From a checkpoint of a small transformer trained on Wikipedia.
Size: 15 layers, 2 heads of 64, MLP 512 tanh GELU, vocabulary 4096, 3.62M parameters.
Architecture: LayerNorm before each block, biases, tied embeddings.
Training: a variant of Adam for these matrices, 154M tokens, 9424 steps.
Each number is 128 + 24 x the weight over its row's rms, rounded and kept within 0 to 255. Layers, rows and columns count from 0. The size above them is the row's rms in percent of the matrix's.

# layer 11 attention query, 128x128, rms 0.107, rows 0-63, columns 0-31
size [ 88  90  82 109  81  86 102  91  81  93  95  86  89  89  83  93  96  97  94  95  90  92  94  77  93  93 104  85 103  87 106  93  89  88  76  83  92 101  90 101  90  98 105  92  85  97  81 105  86  90  91 104  90  90  90  97 106  94  94  89  82  86  88 101]
[[137 133 116 139 172  80 123 118 107 139 117  90 126 161 104  86  96 121 105  64 122 136 168 130 195 115 151 145 126 138 133 157]
 [143 125 142 139 109 173 109  98 134 126 160 143 133 159 120 134 122 136 119 154  97 137 125 125  94 131 111 121 133 136 120 130]
 [ 83 108 146 111 127 110 166 118 138 139 111 135 112 128 123  92 123 152  70  87 104 145 105 149 141  92 155 135 145 155 136 123]
 [118 135 177  96 118 124 145 133  98 171 118 121 141 170  83 127  74 123 142 116 119 155 164 120 164 140 154 127  89 180 115 157]
 [107  99 129 142 128 170  75 153 145 114 118 114 126 155 138 141 117  83 123 164 134 210  97 133 116 153 115 139 124 119 149 100]
 [129 140 131 147 143 166 125 151 139  99 151 166 143 147 117 107  94 124 123 126 125 106 160 136  99 195 134 132 111 126 100 119]
 [123 144 120  98 147 105 129 156 121 134 101 101 110 152 128 139 125 128 101 183 133 112 121 153  81  97 108 148 127 155 140 127]
 [171 144 167 118 134 144 142 110 116  92 137 131 135 175  87  83 133 140 128 133 132 145 102 173 112 166 115 112 118 116  77 172]
 [128 116 138 136  99 103 121 142 136  78 152  98 105 100 138 154 118 136 172 144 117 148 117 110 102 141 136 101 129 107 184 146]
 [124 103 122 129  98 130  96  99  86 138  93 117 139 135 144 113 136 139 103 106  95 131  80 103  99  84 135 109 130 134 155 154]
 [127  97  98 129 128  96 136 133 143 110 141 110 121 106 135 136 150 135 101 162 142 131 146 120  62 104 113 163 152 108 160 146]
 [ 85 143 136 157 121 133 127 121 180 141 123 137 153 140 123 151 119 142 177 123 137 102 140 152 153 138 113 135 122 117 118 140]
 [125 135 132 158 122 144  80 151 110 132 103 119 121 158 196 109  94 103 154 106 123 114 115 148 132 128 126 143 133 134  62  98]
 [127 170 123 181 104 159  88 145 140 135 142 117 132 137 160 112 136 119 120 110 149  85  84 204 111 107 121 119 136  91 148 128]
 [150 121 111  91 128 136 161  71 121 132 149 145 154 118 133 158 128 137 118 144 109  94 142 126 162 160 158  99 112 140  98 120]
 [126 115  94 140 131 105 148 111 123 107 163  95 134 129  90 110 121 147 111  99 112 136 130 162 136 149 172 114 152 128 133 129]
 [124 119 131 165  82  85 162 136 169 119 115 146  85  58 120 156 121 109 171 130  93 134  98 142 145  89 131 154 143 110 183 130]
 [123 127 121 172 142  71 147 131 149  80 151 112 104 125  95 131 113 122 106 189 117 144 124 123 103 130 138 168 130 107 158 114]
 [154 110 117 126 134 135 147 139 174 114 130 165 116  71 126 142 130 121 126 149 122 124 111 141 118 126 119 175 161 108 161 112]
 [117  79 163 164 128 149 120 101 130 115 117 107 136 128 125 128  84 128 121 130 107 115 121 110 141 141 144 117 124 163 104 138]
 [129 114 121  68 140 165  64 140 117 135 132 129 121 164 154  86 131 119 146 144 146 154 121 141 109  92 104 108 108 114 106 160]
 [ 96 136 114 159 130 140 128 119 158 105 108 158 111 125 113  97 136 121 132 176 149 172 126 127 105 121 120 143 156 111 158 126]
 [125  99 115 127 165 138 118 112 130 123 121 147 119 168  76 118 137 149 151 109 116  82 120 130 129 143 121 114 122 157  76 144]
 [161 182 147 107  90 128 122 110 124 130 126 109 198 104 127 166 145 151 183 112 124 108 132 142 156 134 138 103 129 125 141 129]
 [109 140 109 165 108 125 123 135 160 141 131 125 207 127  90 109 159 155 149 141 152 146 166 145 147 155  88 122 138  92 151 102]
 [133 110  97 156 141 144 140 117 123 130 110 106 153  99 114 163 104 136 119 125 138 100 129  92 119 114  86 137 141  88 185 107]
 [126 137  83 149 133 152 165 107 156  89 130 137 110 129 154 116 138  98 161 132 116 151 120 163 121 161 130 123 192 145 170 125]
 [103 160 136 141 141 140 141 134 124 175 107  96 116 120 137 127 111 127 115  92 104 131 114 153 147 146  86 101 122 159 135 104]
 [144 145 148 171 119 124  98 142 145 136 154 138 152 107 150 160 164 143 108 158 164 127  82 107  86 131  87 112 142 110 161 135]
 [146 125 147 132 152 123 111 111 147 172 122 106 168 152  90 126 139 138 111 107  89 147 140 123 133 129 136 113 122 138 156 120]
 [114  84 105 158 118  78  99 138 127 121 150 125 131 143 134 113 155 152 143 148 142 106 168 118 111 116 128 156 158 128  89 130]
 [120 117 101 167 108 133 105 136 142 138 115 132 141  97 122 194 179 189 136 153 100 128  94 132 135 105 102 112 137  90 176 115]
 [123 130  91 140 133 141 113 176 160 138  98 157 102 123 138 123 111 106 149 159  98 113  89 126 157 114  98 141 167 105 129  97]
 [117 111 149 131 147 144 131 113 112 136 167 146 117  99 122 145 130 157 110 122 128 141 118 113 139 124 133 106 102 157 156 134]
 [151 151 164 151 155 122 101 176 131 127 137 119 159 197 106  95 107 134 120 209 177 116 161 120 129 170 111 154 119 152 102 124]
 [147 165 132 154 156 130 107 122 144 166 125 185 139 138 135 137 126 140 112  96 185 153 121 149 175 123 100 109 131 101 127  99]
 [162 136 149 167 131 122 141 146 138 150 113 125  87 143 125 129  84 123 152 131 122 129 143 132 181 148 142 150 130 116 113 121]
 [146 121 122 207 101  96 126 109 157 107 180 154 112 124 105 129 129 131 104 157 122 185 138 116 109 157 172 115 138 119 145 118]
 [138 171 141 137 155  95 135 110 117 142 133 159 128 151  80 174 107 139 133 147 165 149 138 134 164  87  87 127  88 168 135 101]
 [124 126 184 101 123 118 103 102 144 147 123 153 128 107 108 147 124  97 153 140 158 141 143  95 105 112 129 148 105 124 129 133]
 [121 112 122 150 130 149 115 144 111  80 156  90 146 126 145 129 111 154 101 113 104 148  96 137 101 135  94 133 159  74 167 135]
 [132 118 133 118 111  97 103 152 112 112 134 137 144 132 113 139 105 126 116 146 105 133 161 128 125 139 184 176 111 119 116 168]
 [140 116 125 128 102 102 121 114 108 159 125 103 102 118 140 144 149 155  57 168 102 102 142 139  94 135 128 156 123 131 124 131]
 [140 133 138 131  93 127 133 107 160 146 153 123 135 152  76 147 117 137 124 123 111 141 116 155 107 132 154  97 130 120 137 112]
 [158 140 121 161 128 124 120 144 176 124 160  99  83  73 121 171 149 131 133 125 128 144 103 104 123 157 119 115 107 124 190 133]
 [166 131 140 150 106 116 114 119 139 116 137 141 131 100 138 108 105  73  77 115 137 159  86 147  96 150 130 154 111 126 197 136]
 [105 129 112 143 131 149 187 136 128 153 129 164 128 119  95 159 120 113 114 133 148 188  81 112 134  99 116 141 133 146 147  84]
 [120 114 187 125  98 151 150 149 125 142 110 140 160 104 139 151  95  84 124  90  89 147 121 111 180 129 160 125  96 115 180 127]
 [121 142 117 129 129  97 115 152 179 128 103 151 132 142  73 104 111 142 111 151 150 137 138 144 121 135 108 143 115 111 121 112]
 [142 147  94  70 132 113 145 120 131  96 151 117 118 117 113 121 154 120 146  84 152 100  85 121 110 127 111 150 125 119  94 123]
 [105 127 108 155 139 139 180 148 182 126 140 142  89  96 148 148 157 117 114 127 101 142  69 119 155 126 124 150 166 125 173  99]
 [127 138 135 143 164 151 159 110 111 127 131 104 107 123 142  74 132 135  37 143 122 148  93 189 154 151 118 143 128 139 166 131]
 [ 92 116 143 100 132 130 128 112 116 191  87 142  97 115 130 135 131  92 106 123 133 151 159  98 123  91 144 126 127 159 112 112]
 [152 104 139 135 137 145 157 128 164 109 146 112  90 137 120 149 120 142 108 157 119 108 123 103  64 156 144 145 149 107 118 119]
 [146 133 130 136 154 131 120 118 130 133 132 153 120 129 145 122 127  77 120 122 142  96  93 140 167 150  98 154 111 106 106 161]
 [160 157 162 127 124 153 100 126  88 107 154 117 164 164 140 136 131 128 128 158 168 115 141 163 113 197 135 115  89 120  63  90]
 [ 92 109 140 127 154 112 162  86 134 154 114 138 109 172  57  90 112 144 120 119 124 136 163 137 164 115 145 107 131 160  85 152]
 [110 131  71 155 119 121 142 117 160  81 101 161 115  98 157 133 140 119 137 181  98 142 141 108 100 141 151 170 161 129 154 113]
 [ 90 118 123  96 121 154 131  97 105 153 100  83 140 126 128 137 113 131 135  98 132 139 162 115 154 144 127 147 160 164 125 149]
 [102 105 110 115 110 108 169 108 101  70 159 111  94  98 145  99 154 148 128 136 120 104 110 128  75 124 131 113 121  99 170 154]
 [174 142  95 149  80 128 144  95  99 108 121 128 134 173  94 142 137 137 137 138 111 104 152 183  96 120 142 120 135 127 134 151]
 [131 151 157 168 133  78 146 122 118 107 129 120 104 139 121 154 135 138 178 147 126 131  93  99 147 114  92 101 104  86 146 118]
 [ 98 126 162 101 155 125 169 169 108 128 156  83 117 178 123 103 134 147  95 115 111 109 170  99 148 185 146 119 110 180 114 141]
 [113 139 106 110 119 133 123 112 119 152  82 129 125 161 124 135 110 109 169  94 114  77 171 144 168 129 127 138 110 142  67 116]]
# layer 11 attention key, 128x128, rms 0.104, rows 0-63, columns 0-31
size [ 90  88  88 105  85  84 101  94  90  90  95  83  89  86  88  97  96 102  94  99  92  92  95  82  95  91 100  91 103  86 103  94  93  87  78  85  95 103  89  96  93  97 102  95  88  95  86 100  90  93  93 105  97  91  93  98  97  89 102  94  85  87  90 105]
[[115 112 114 145 156 125 154 131 131 143 128 124 121 137 133  91 119 136 157 105 143 144 203 120 139 106 150 170 118 164 120 152]
 [107  92 118  75 120 101 101 149 107 128 148 111 105 116 148 161 106 125  76 158  80 118 118  78 123 135 153 119 105 100 131 149]
 [102 129 166 159 126 129 169 125 119 118 119 123 118 140 126 110  79 149 109  78 116 132  83 114 168 139 165 131 166 117 163 118]
 [147 134 156 116 132 102 149 119 110 221 111 142 121 136  75 118 124 141 159 102 146 115 181 124 150 143 136 146 115 161 112 148]
 [138 169 127  96 137 113 117 136 114  83 129 129 104  92 176 126 122  90  80 102  92 171 110 113 156 125 127 131 106 142 147 119]
 [ 98 111 156 112 126 162 137 154 110 116 149 107 144 106 151 132 125 111  64 108 139 104 144 152 135 135 116 112 106 106  84 118]
 [139 139 119  99 134 106 110 140 122 149 124  98 104 110 126 149 123 118  65 176 127 124 177 131  98 139 112 114 141 123 105 148]
 [142  98 116 128 160 141 129 133 101 168 151  74 125 108  92 102 123 155 139 150 160 126 148 144  94 150 138 163 111 143 124 155]
 [136 108 108 167 125  99 103 140 160 148 156 150 123  77 145 120 137 141 173 153 142 140  98 103 122 122  91 108 112 115 192 126]
 [131 105 136 114 137 123 130 114  92 204  96 143 117  98 126  92 103 150 158 104 126 100 115 107 137 117 130 131 143 148 147 152]
 [154  90 114 160 152 120 125 127 155 154 141 137 119  66 126 120 138 118 145 180 155 124 124 128  83 102 128 148 157 132 154 146]
 [129  97 111 158  99 130 159 114  93 143 126 130 158 129 109 120 155 144 157 147 144 110 164 115 178 145 118 149 142 102  97 167]
 [108 150 144 101 125 137 139 125 104  97  94 119 143 180 147 132 122 109  69 109  89 123 110 120 156 137 133 104 106 128  91 132]
 [141 123 154 136 117 138 112 153 113  85 104  87 156  95 130 153 120 112  80 112 111 114 116 140 126 131  98  82  92 111 133 151]
 [100 129 116 117  70 105 107 131 140 146 139 117 134 126 105 154 163 133 157 161 147 103 167 123 134 144 136 154 138 102 113 125]
 [ 74 104 128 159 134 145 155 106 131  54 146 120 124 123  96 121 112 157  97 156 138 145 120 155 125 170 183 147 173 125 150 118]
 [117 144 110 176 106 117 147 121 161 102 116 123  98  74 134 123 136 127 146 137 132 162 120 116 128 112 145 123 117  82 197 112]
 [177 135 123 190 122 129 129 137 154  93 139 154 108  85 116 123 144 138 115 155 131 163 116 149  93 100 146 156 150 100 151 143]
 [141 103  89 131 141 157 151 124 155 103 150 116 126 123 142 158 137 126  60 148 124 151 105 154 118 116 122 132 175  98 162 122]
 [141 133 109 166  95 154  91 112  82 133 131 107 117 138 124 152 133 158 158 117 140 135 119 175 112 134 130 122 181 146 126 134]
 [134 117  94  78 164 136 134 107  91 160 126 124 142 147 140 119 123 129 132 121 129 110 136 103 142  98  93 129 100 159 130 162]
 [145 150 110 114 142 133 149 146 163 108 137 180 155 108 128 117  94 110 129 140 118 132 116 139 104  92 110 136 166 134 178 131]
 [119  91 101 138 132 157 134 108 124 148 105 109 117 131 103 117 131 124 178 151 143 122 140 161 112 121 134 143 134 153  79 112]
 [140 174 136 147 101 106 116 129 145 120 106 161 135 114 106 152 159 157 178 120 143 138 139 160 136 104  84 131 133 144 127 124]
 [130 119 100 145 131 141 128 144 138  72 136 135 164 147 147 123 127 124  95 152 141 109 150 121 207 148 118 120 122 114 130 130]
 [161 133  88 155 137 149 125 154 116  89 160 154 138 102 156 166 147 105 142 154 102 133 118 104 113 122 106 127 139 100 137 111]
 [122 133  72 124 146 132 148 110 138  70 152 105 118 133 159 151 107 112 137 149 144 162 141 141 137 149 124 117 142 119 162 101]
 [ 95 161 155 108 129 134 156 139 137  89 102 130 126 137 152 134 103  94 108 105 100 133  91 123 193 154 136  75  97 105 127 125]
 [187  94 156 121 143 100 118 145 145 130 145 160 152  88 123 180 139 133 120 146 104 156 102 109 106 106  78 101 139 128 136 164]
 [147 145 118 164 151 117 158  96 111 167 111 138  89 136 117 153 135 153 144 122 106 161 141 122 167 125 159 154 138 152 132 131]
 [ 94  92 106 146 116 129 152 108 119 136 129 184 152 160 115  88 124 124 153 130 136 117 128 101 132 104 128 158 143 126  59 122]
 [147 132 144 126 126  89 124 132 166  88 115 143 148  82 146 139 142 123 151 157 101 147 116 144 123 103 112 123 115 112 149 118]
 [122 139 140 103 108 114 143 135 124 100 107 133 138 140 158 148 139 116  60 123  62 137 141 117 164 137 109 104 139 120 132 121]
 [101 119  94 110 162 133 153 121 143 134 140 141 112 136  89 107 123 135 138 157 148 105 100 115  99 120  98  88 102 130 148 143]
 [134 111  89 109 116 140 116 143 135 108 115 152 159 178 121 141 144 113  77 149 157 105 162 129 138 121  95  92 126 120  76 140]
 [131 138 141 112 130 151 119 162 115  78 119 129 151 141 145 148 145 105  65 115 104 145 120 170 141 122 156 114 118 143 125 151]
 [129 135 128 125 102 113 128 112 116 110 125 106 111 187 102 148 115 133 132 107 101 163 132 144 149 149 131 154 126 129 113 100]
 [122 127 116 176  83 119 116 134 169  88 149 123 101 131  91 131 135 135 132 162 139 153 106  82 129 152 181 133 136 106 155 109]
 [ 79 168 163  96 104 105 127 123 105  75 128 145 136 146  83 126 107 135 100 156 107 176 129 115 151 138 153  93  99 125 109 139]
 [147 144 179  84  85 125 112 148 146 171 115 169  98  97 103 128 124 130 172 115 123 162 128  79 168  84 156 140 128 147 112 155]
 [169 114 142 180 162 114 143 169 137 138 186 110 132  71 143 134 144 126 150 152 138 149  74 112  88 149  92 142 120 149 156 146]
 [145 126 139 162 125 111 136 128 145 183 158 117 137 107  80 118 143 147 154 140 168 112 176 122 114 120 132 154 118 110 123 152]
 [133 139 137 119 121 119 113 158 133 148 132 115 117 126 103 118 138  94 114 140 146 100 147 106 122 173 140 134 148 140 114 110]
 [ 91 116  99 145 125 124 118 112 134  58 161 137  82 117 124 151 122 137  96 154 128 164 122 121 111 167 151  97 107 121 108 125]
 [192  67 160 134 150 111  99 131 177 120 136 158 127 110 143 171 130 116 123 147 120 171 116 106 126 139 118 107 152 130 186 137]
 [169 128 139 161 166 129 142 110 118 125 173 152  71 107 106 128 130  84 140 114 168 148  90 115  79 125  98 133 146 158 140 119]
 [103 179 161 140 122 129 129 103 116  58 109 146 113 126 121 141 120 129  80 130  78 171  84 131 117 135 130 105 139  98 152 102]
 [121 159 133 156 143 112 139 130 124 189 118 176  96  79 152 103 120 132 142  62 140 125 128  88 154 107 123 101  96 140 167 112]
 [107 109 112 156 104 137 155 135 126  93 126 104 143 145 126 105 130 115  68 159 149 114 138 112 162 149 169 151 148  86 105 130]
 [125 122 147 127 134 143 134 123 127  82 152 129 154 133 120 106 122 156 169 139 118 133  89 159  86 111 143 133 139 147 140 122]
 [122 128 112 157 130 129 148 113 163  87 135 110 105 118 161 174 137 113  95 119  56 149  73 124 136 132 129 116 153 115 184 103]
 [150 130 137 122 157 143 158 137 134 120 115 104 128 101 114 100 100 107  70  99 133 143 101 187 124 149 138 149 138 147 170 129]
 [111 174 149 101 127 148 127 143 114 150 117 178  89 152 140 126 110 126  78  96  86 130 150 105 163 129 155 121 121 136 125 109]
 [163 139 122 163 149 104 150 128 146 105 166 108 114  91  92 145 125 143 136 172 139 150  96 124 108 163 123 134 149 144 132  94]
 [149  93 138 142 151 170 162  99 100 134 162 120 130 113 131 108 115 130 153 112 152 126 109 191 128 134  84 163 124 112 111 131]
 [137 144 141  92 124 146  92 137 111  69 123  98 148 164 119 145 127 124 100 123 127 122 118 143 122 151 114 117  95 134  99 116]
 [105 153 120 141 160 133 155 113 110 166 133 155 121 140  69 116  98 145 157 122 137 117 168 137 148 143 159 157 122 157 112 120]
 [149 138  81 161 130 130 128 172 148  81 142 129 131  98 169 139 140 137  97 139 130 127 116 121  73 106 123 128 186 114 166 112]
 [104 130 114 105 122 126 137 112 127 181 126 151 153 156 129 124  97 115 194  88 150 120 153 114 198 163 128 164 132 121  80 115]
 [152 126 141 154 132 141 118 126 139 150 161 105 117  72 119  97 114 148 198 147 150 135 100 129  70 120 137 148 126 135 164 126]
 [139 152  97 121 156 108 139 115  96 150 151 112 113 107  99 117 131 141 149 139 144 103 173 139  98 119 142 151 110 131 123 122]
 [168 106 153 142  92  94  98 149 131 131 116 153 129  74 119 116 156 150 156 116 126 131  81 159 125 122 115 134 106 127 152 133]
 [113 109 131 102 140 127 154 114 139 156 142 126 136 159 130  93 106 139 172 119 145  88 151 111 128 141 111 134 146 132 103 116]
 [131 183 142  85 148  96 131 131 106 175  80 146 131 145 119 123 111 110 170  99 111  94 184 140 158 123 127 142  93 152  79 112]]
# layer 11 attention value, 128x128, rms 0.0888, rows 0-35, columns 0-31
size [ 87  77  90  90  81  86  89  89  90  93 102  92  87  81  85  93  97  91  96  81  91  91  88  94  90  92  87  95  99  99  88  89  82  88  96  92]
[[107 120 116 115 139 131 137 118 157 127  99 200 129 132 111 103 150 108 105 152 145 162 147 125 133 135 103 108  95 173 121 134]
 [ 98 106  99 141 113 140 131 155 116 148  95 136 142 143 109 112 117  69 160  85 107 133 128 143 147 146 140 142  85 108 134 118]
 [105 117 155 118  85 156 144 135 129 144 126 120 126 125 165 111  93 131  97 114 162  97 146 131 107 131  91 120 118 118 136 128]
 [137 153 158 115 130 147 112 167 173  77  88 133 105 127  82 134 135  90 119 142 118 159 138 161 104 110 165 124 124  99  89 133]
 [136 126  86 105 107  79 118 116 150  71 157 131 124 141  72 100 149 112 129 126 155 128 120 119  91 169 116 139 125 107 109 136]
 [140 121  96 135 120 148 148 107 154 143 149  96 150  80 137 125 105 127 141 125 133 132 139 110 139 110 132 131 124 143 181 127]
 [113 153 103 101 127 166 122 170 128 140 150 168  88 166 146 135 138 123 150 134 101 138 126 132 103 128 127 134 144 112 109 134]
 [126 111  97 120 132 106 127  89  71 130 119 112 123  88 146 136 168 118 158 117 115  83  97 135 129 166 134 115 124 107 151 135]
 [128 102 140 117 124 115 127  88 130 136  91  72 157 113 115 111  77 136  78 137 124 132 123 149  92 140 111 140 128 102 132 120]
 [161 155  98 135 122  89 140 184 114 126 123 119 145  72 109 127 125 137 151 102 130 138  98 131 128 129 143 142 131 140 125 120]
 [113 146 180 126 155  76 122 110 149  89 135 155  81 133 103 119 170  94 100 146 129 177 117 104 124 123 132  96 143 155 122 136]
 [132 159  94 175 119 131 123 142 150 115 119 119  85 111 164 114 141 133 100 168 151 145 106 118 118 133 133 115 126 153 126 133]
 [131 129 138 130 125 166 136 117 144 127 146 135 102 180  98 147 168 120 143 135 129 136 133 126 137  80 106 153 103 112 145 115]
 [166 126 125 118  98 150  98 153 152 109 140 113 133 128 146 120 152 118 139 167 127  81 108 112 120 147 104 141  87 119 149 116]
 [113 107 153 155 125 167 140 192 163 128 103 150 103 121 135 122 119  94 103 118 106 100 169 133 133 130 125 152 120 122 113 123]
 [109 125 128 108 170 128 127 119 129 123 132 116 132  58  74 134  82 165 177 129 124  81 139 142  95 141 118 111 161 166 141 127]
 [126 110 131  99 107 152 127 141 120 163 155  67 136 131 131 131  81 141 132 142 143  98 112 119 126  77  78 130 130 123 148 132]
 [126  92  79 127  93 148 184 129 150 133 134 163 132 117 145 152 154 161 138 119  93 143 132 104 133 126 111 144 110 126 118 132]
 [124  93 121 121  86 141 140 160 133 164 160 118 137 104 130  85 131 139 138 122 121 139 145 140 129 109  95 111 133 103 145 132]
 [121 135 151 122 109 147 110 154 132 147 163 107 182  86 140 124 100 137 128 119 119 127 136 132 128  84 139 116 123  79 123 115]
 [137 116 111 126 133 134 132  66 136 150 148 158  84 113 118 125 129 149 134 126 156 144 145 153 112 118  87 100 149 157 125 127]
 [135 109 104 142 130 121 136 102 133 133 147 125  95 145 138 160 157 148 153 115 134 158 116 109 114 133 127 107 118 164 104 114]
 [153 106 149  84 123 119 154 147 121 139 142 114 163 150 110  79  98 164 137  95  97 147 120 144 131 134 113 107 117 139 134 127]
 [150 148 144 117 123 100 143 149 165  73  88 139 122 175 110 120 132 107  88 137  81 141 123 130 153 112 153 103 153 141 115 137]
 [121 124 107 137 143  91  93 120 122  73 125 188 113 136 127 146 151 120 109 129 113 156  95 130  96 172 163 136 135 138 115 136]
 [143 120 156 101 110 147 148  94 104 175 133 123 125  93 149 113  97 161 119  98 134 103 132 129  94 103  93 104 136 103 136 137]
 [ 92 104 144 103 106 160 167 100 136 184 183 110  99 104 182 123 120 182 112 127 155  89 141 144 117 113 112 120 131 141 157 139]
 [ 99 152 136  89 166 108 136 127  79 146 146 116 127 118 170 117 179 111 103 130 135 148 151 150 123 123 142  95 134 133 129 144]
 [101 128 144 115 117 127 154 139  80 170  92  73 174  71 148 121 112 166 185 116 110 123  98 127 134 131 127 127 130 106 140 110]
 [114 107 132 119 119 164 172 154 121 161  82 127  70 113 106 121 100 100 164 126 128 151 145 148 143 134 104 136 115  83 128 138]
 [137 134 141 142  99 138 145 108  92 166 120 150 136 155 161 105 137 119 164 102 175 140 138 141 165 123  96 104 165 124 145 123]
 [134 141 133 119 130  93  93 143 102 114 159 140 126 137 101 124  99 152 109 141 132 120 105 124 118 144 143  91 108 161 149 141]
 [107 128 124 142 161 102 149 109  97 121 152 141 135 146 101 123 141  68 144 141 134 102 184 109 131 150 127 127 135 125 106 142]
 [173 139 121 145 134 158 129  56  89 147 131 121 134 107 163 177  95 152 143  79 130  88 166 120 142 121  99 112 142 160 120 123]
 [129  99  97 135 122  83  92  92 133  86 118 143 125 173 140 152 133  89 110 113 122 213 127  90 153 140 139 101 148 142 146 125]
 [139 102 122 140 147 170 111 156  76 154 140 129  98 141 125 133  96 139 170 112 139  89 128 151 113 121 102 165 135 123 120 134]]
# layer 11 attention output (transposed), 128x128, rms 0.0902, rows 0-35, columns 0-31
size [ 84  76  85  86  81  79  84  84  84  93  98  92  84  77  78  88  96  88  95  76  89  91  85  90  90  94  84  96  98  90  87  86  81  88  90  86]
[[114  85 147 167 126 148 120 129 130 115 177 125 108 121 176 126 129 124  87 146  96  99  97 128 133 149 133 134 157  84 159 157]
 [180 128 161 166 110 135 134 131 133 140 138 115 109 134 147 125 127 134 132 120 122 147 103  94 145 135 114 108 162 112 142 122]
 [143 109 155 150 151 131 131 108  95 130 127 124 143 132 102 114 125 146 180 130 101 121 112 145 151 104 113 154 137 145 145 184]
 [129 142 123 148 160 143 139  77 117 168 136 142 100 135 131 129 124 128 149 124 117 116 114  78 144 130 143 176 126 110 123  48]
 [122 111 113 144 121 157 103 138 115 171 105 120  98 134 139 110 137 129 124 148 125 112 128 141 150 171 135 119 110 124  93  82]
 [162 105 131 123 124  64 157 177 127 123 140 118 112 144 128 144 113 102 117  99 144 112 126 109 122 142 144  84 150 137 112 135]
 [137 112 131  98  96 138 130 121 161  94  93 127 168  78 127 150 125 144  52 118 129  94  98 131 106 119 126 135 140 159  83 173]
 [134 140 132 155 132 130 119 142 135 102 155 116 113 134 126 125 134 135 124 146 137 161 153 133 168 183 122  75 120 151 130 101]
 [144 152 102  88 164 156 144 130 125 172 166 118 112 158  91 112 167 133 212 141 116 138 126 129 108  98 152 154 116 148 119 138]
 [109 103 146 145 155 135 155 107 124 111 129 102  76 157 129 119 104  98 167 122 114 150 162  99 113 166 133 111 154  51 105  77]
 [102 112 112 129 138 161 120 146 154 157 153 151 126 119 148 137 138 116 114 157 136 105 136  94 117 158 159 152 134 130 145  95]
 [130 141 145  76 129 100  79 137  93  84 131 125 139 144 117 142  88 107 108 138 138 143 124 130 145 145 125 136  89 114 117  88]
 [119 121  84 135 111 107 123 150 132  84  66 114 148  66 167 132 144 153 110 130 100 125  94 139 111 111 112 157 162 131  81 110]
 [158 133 118 142 121 124 175 147 108 177 111  87 103 125 134 113 103  99 148 155 124 138 107 173  82 127 120 149 132 134  91 147]
 [136 130 134 119 117 128 154  95  74 130 134  91 168 125 105 140 142 132 129 152 126 111 123 129  85 140 148 110 140 131 113 189]
 [145 135 160 136  92 124 113 152 202 166 116 146 130 134 168 139 115 104  96 130 105 156 164 121 129 117 159 137  89 130 158 145]
 [114  93 129 129 138 128 145 140 125 129 135 157 136 103 135 129 135 163 160 118 104 129 109 182 125 101  91 100 126 141 163 199]
 [133 133 134 108 106 142 121 116 120 124 109 107 107  90 120  91  77 141 121  73 129  97  83 133 170 123 127 174 144 110  95 104]
 [115 164 124 118 149 151  98 106 132  76 102 148 107 169 107 166 114  96 155 172 118 141 148 137 141 152 125 125 120 174 115 176]
 [131 125  87 123 144 142 160  94 134 122 113 142 139 139  96 134 133  95 180 109 146 133 127 122 127 122 103 143 162 144 113 176]
 [149 119 157 111  93 132  99 168 153  82 126 143 124 124 182 126 116  99  83 153 118 134 130 116 141 132 156 136 111 139 141 104]
 [113 138 105  93 108 133 149 150 127  70 103 116 106 109 153 111 104 116 112  97 126 124  98 109 125 105 139 176 165  82 108  88]
 [ 92 100 115 140 167 167 135  90 155 187 127 162 115 113 140 120 131 121 157 100 123 139 137 170 158 114 118 134 164 132 151 175]
 [115 141 136 165 159 142 114  98 124 185 174 148  95 103 122 100 125 123 153 117 146 127 151 104 146 131 128 171 144 143 115  80]
 [128 141 123 140 118 157  98 137  97 142 116 134  96 164 140 110 121 127 100 179 143  98 129  85 151 147 120 130 103 106 113  36]
 [134 113 139 135 157 148 133 142 153 130 114 157 107 157  95 135 112 127 146 168 100 136 105 126 122 108 131 124 129 146 132 179]
 [137 134 154 114 138 135 117 132 129  84  98 171 162 132 128 156  83 135 124 130  96 168  88 104 141 108 117 108 108 137 138 205]
 [152  91 116 139 177 157 155 135 143 149 174 130 140 102 125 134 102 140 131 147 156 117 150 122 128 157  95 125 131 153 145 153]
 [181 149 144 139 105 128 157 117 160 121 173 105  79 118 117 119 124  97 169 114 124 145 125 126 124 124 126 103 145 137 146 159]
 [140 120 165 103 113 133 149 120 140  99 105 111 124 152 169 164  97 131 132  86  86 108  81  96 150 125 172  87 121 108 150 104]
 [125 155 128 100 113 127 111 145 155  51 129 128 138 103 125 129  94 124 113 130 134 136 140 133 172 144 124  94 127 172 130 132]
 [119 104 140 136 147 118 118 154 129 115  96 136 129 129 146 118 129 122 116 242  98 130 170 144  96 131 105 167  90 121 165 112]
 [164 143 138 135 145 112 123 151 141 165 124 102 137 147 124  97 114 157 144  87 144 164 122 150 102 132 156 146 151 161 140 125]
 [109 145 130 145 122  79 127 174 137 111 129 114 114 128 117  86 145 141 124 156 153 121 137 159 108 108  94 113 145 142 164 174]
 [105 166 104 137 134 157  94 169 135 122 164 118 105  92 125 127 167 120 124 113 162  86 144 105 132 148 105 148 138 160 131 105]
 [146 114 160 122 121 129 137 124 137 146  83 122 148 144 133 117 116 124 106 146 114 145 107 165  99 123 119 100  99 121 161 171]]